Weights of a small GPT-style language model, trained from scratch on English Wikipedia.
Size: 12 layers, width 384, 6 heads of 64, MLP 1536 GELU, vocabulary 32768, 46.4M parameters.
Architecture: LayerNorm before each block, rotary positions, biases on query, key and value, untied embeddings, attention and MLP in parallel.
Training: a variant of Muon for these matrices, 699M tokens, 5333 steps.
Each number is 500 + 25 x the weight over the matrix's rms, rounded and kept within 0 to 999. Layers, rows and columns count from 0. Numbers have three digits each.

# layer 8 attention key, 384x384, rms 0.0493, rows 290-318, columns 192-287
499471466483520511524500489505499461485524494484517473450495492464503517460467510499431498507530524510505496501516467490521508490503499506475528515524512463462497530507527509525515492537504461529528464477458532515465495504492498480503483511540467474484491511495481539511515489469511475489
531486495522504495502491525505528514471464519470468498497489500473483498526451497495496486508506517462465459503492480517519484509504455526510500514505520538549528535512483486484545508490483507473471517516459491485481466492530527481472503516521548451485516494519496494525488509514501474545
506489500534473534467488480478452508508489515543535522493487490550467495499478502502500497482479474490507514506495481446499516563531439476542467473507530502520492468484477503500495520509507542523495487525454513535512486513497486504510460455483443465499488510513490483469467505503454524583
463467471519503466479503491467488495504488494493491514566498508477476529510504482504500490490524483494504538491489494512491519497537478492500474482487497511477496539481487493475519491486508487497512481489471509431496545545484516477516531537489523511470513468496537487527502504470471458470
486472479516569473527526508510563515489478506515542489472496528500485516481508505473446473504513511424527475483485538542538477513508482452528489513511512505519483480505532497521507493466472549502486539519471518491523500498471517499506474499493506462475499516499488470502499511491530472475
542521470522516483484456531483497507493487488491476510518495493477459522526521481541482509526523469507507499534507452550491518521504480519504483492488535466513485500508509518509481487531490486510480489498518503483441479512531474485500474478473493485500510484525533468500460500512517496450
471527463499447532516502467520542455522490547464486495472532464484481517493486456520501494445493473527458496485496494485499438513505480470529473483525510465529482546521495512496478514477498502506463530451504498466478488489483461506499473470483466497507540438482529517508512529549495505540
491507480543462555516512476489501510505499509484505519512502496524479520526472494495525516485526472534538474519514486494505489524489468473500525538472472485531500500516505447527550487486492512504513485509496468510470503508513493467485484510457476522468446490504452510515464519507507507494
465521525563489507539514497485500528491521480504542529509495480474506524508452492508515509452524475499501484476494529506501496515524539523540516508469515514537467508515485470524515515496495496547484497544501515505479483495463506497506512499484472500517521512509527518496458501500500488521
511531518501521471510479536493470523490496497508533523487515522489497458491489505517495478501499490501488496492534464501471496527482486514523508499518529521516523492525480481481525504475485496479518520467523489523471516496499521483482492508493469492522506495488519503476554474480483478495
498503487493474527492512471478463515491503543483467514522510498489500476483496496499465487461521497487513512493480536494487493532504454523485491523556538542502510539533537524502503482514535480482496520464499542469489512503476507499504505499529501479516510510474522523468483488537487505491
494494563546518494522495541520499519498505497506475477478475493527483501468478478519460512510516516503510457516471510515519491507512532549502481498489507477464529528516494529506529502502502505507480525502477475525504503571490534479488506494525487498499500461509505528515492503528517476542
498481500497486529519512497503537533520532519463493463446510441488492504486496478507500494505468479494514537501535465497485480509466502513480526513497452494492470474538484522489486529486460485545515502529530495505487520494499472536509489454481535511496512502526499545497481499501523520491
501460516504468537533480526511510499508532512470500532515519489514485519472532514492520471491525480501486535497511492477485472527464498531511518526469486495528517540511502510519474455509458505497462514525552488542511513463529474501555494517495537473493488496491468487512525455469497518479
502494506491499503502535521493482497524495487497490514478482476510513471538520524482497507455501466549492469491469519490522489505469525490539485510484495546496506556490459472527481522516485458519480484520509479531523494501479551487492512500488477500506539520491526515548476557516500535521
465477460517497497491488524476494528516482497485555463497530492466484530473475498504443509527511501516468492510481493469516505490464494480514438500495500528473495491515519483495507510512483509518521441539514507510504516482481507508469516506525482465480446497530451531562495508509477492519
476511502498480532533489482446486520504511486459498512484522527492521508495455496527504468565491505499505446508488474531519439489520560446463485514482513478521503479523481516502486527490504489527522513504515497464515497544480522517470483483489502510486510492515553479475543505520479477467
498483458473471512514483435509499491536512540476484523511478510526505497462548491487509490513496508480486494477494450510519457514497534501456457537558505500544479498527521505521434506514502495488483515472524496510514553516509476524511482482490492493501496530498475463511507479497470491481
516529499479517467512465481483522487492488492523471493485520493497496499500493535507457491504518482533509512521520506490505508527484467496486500496510523544485466520501506491507498495525466472492461493513541495496538495491451506491492485511480521509515502550491489486500492490490498491468
486502513493503470476473522490494487510462474513506509488476494496496466476437463467486486465525492543494505492489512441508520551517478510534506519544501499496504501462502516510504503507525463484479529474489489498537524507494519519496519520497489518492504529498496476515450513542520458519
500509528508501497490504521466488494513523450514481475513530508481539491501512484529481526500509505482521486533446563495501465497503511481539491506503508502536523517522537483522507518509512516486523483522505496522515496498478486489500463522503524483501528447498495466500557490483546484479
499492522476486520510492464526539501480512543524512491509505474506520475488493476518527526533512456482453546510514500493491552490505506517492502501473526513497438515512494483526518485501510450513548473496489508540560492531486508477480495463456493520473527490468534476448502518525525508508
499442504494517468502492511513511483492490481474538466500491491509484478490509520485481535538472525506492480504517513510490535472506506487550456481484513564502490493489528500500468505527502491487460490524547501503458497481499545481511531523479521512484490516530513477528461473516545520489
473506526510516498531465515518486521514475493528499536497496493519484475527504518472462500449510543457472493475473536455517518471476511467467486479502522529496489472471519515466481506517470441514474492457504528483462548511533512558524498506486502514493477514524483529473506498506469493502
532505510515507449506481511538503528510500487494535497532521513486513500506500496511491513517527474442461518475541504473516496510477554523454462509527518511501496447474496525508509476489481541466493494508588494450481470521508468508452488466501504489509511472494518495473515508482511522521
510518494465555511516477472545501529517497502496505499522500483518493499498472525509468525509493493490549497487458461485506533492477492494523529500474484517487525448484482518476474449486485536531546496501538491512498513517460488519488515477520486479522528466495471526464494468529490497477
502477520495519501475554490501522501492513529505508506493514517558464521510447540521506521494475502475468513549517511510486522480477496461486488493501503517491516514480474519486457547486504498516483482485526491497510506511514514509481510517496496477508482546501480496487521559507478512497
491494490528502441488498502492527451498529504481462514474460500494536534497461469523475516503560500464480455536483508516528493531519477523481526525515480519540514479493506482541555492495475526568495477518485491521551496515486492502462514525506521513460497511494487499481481479474512487443
528518492558454496455505487504506501513506513477520501535485467467452487513468484500522513528498535500502471514502489490515498551480516542510495485518472475493498516506476485499528532460506522507524491515511468507543518470521486485513489514501477494504498489460476569508507521495485474480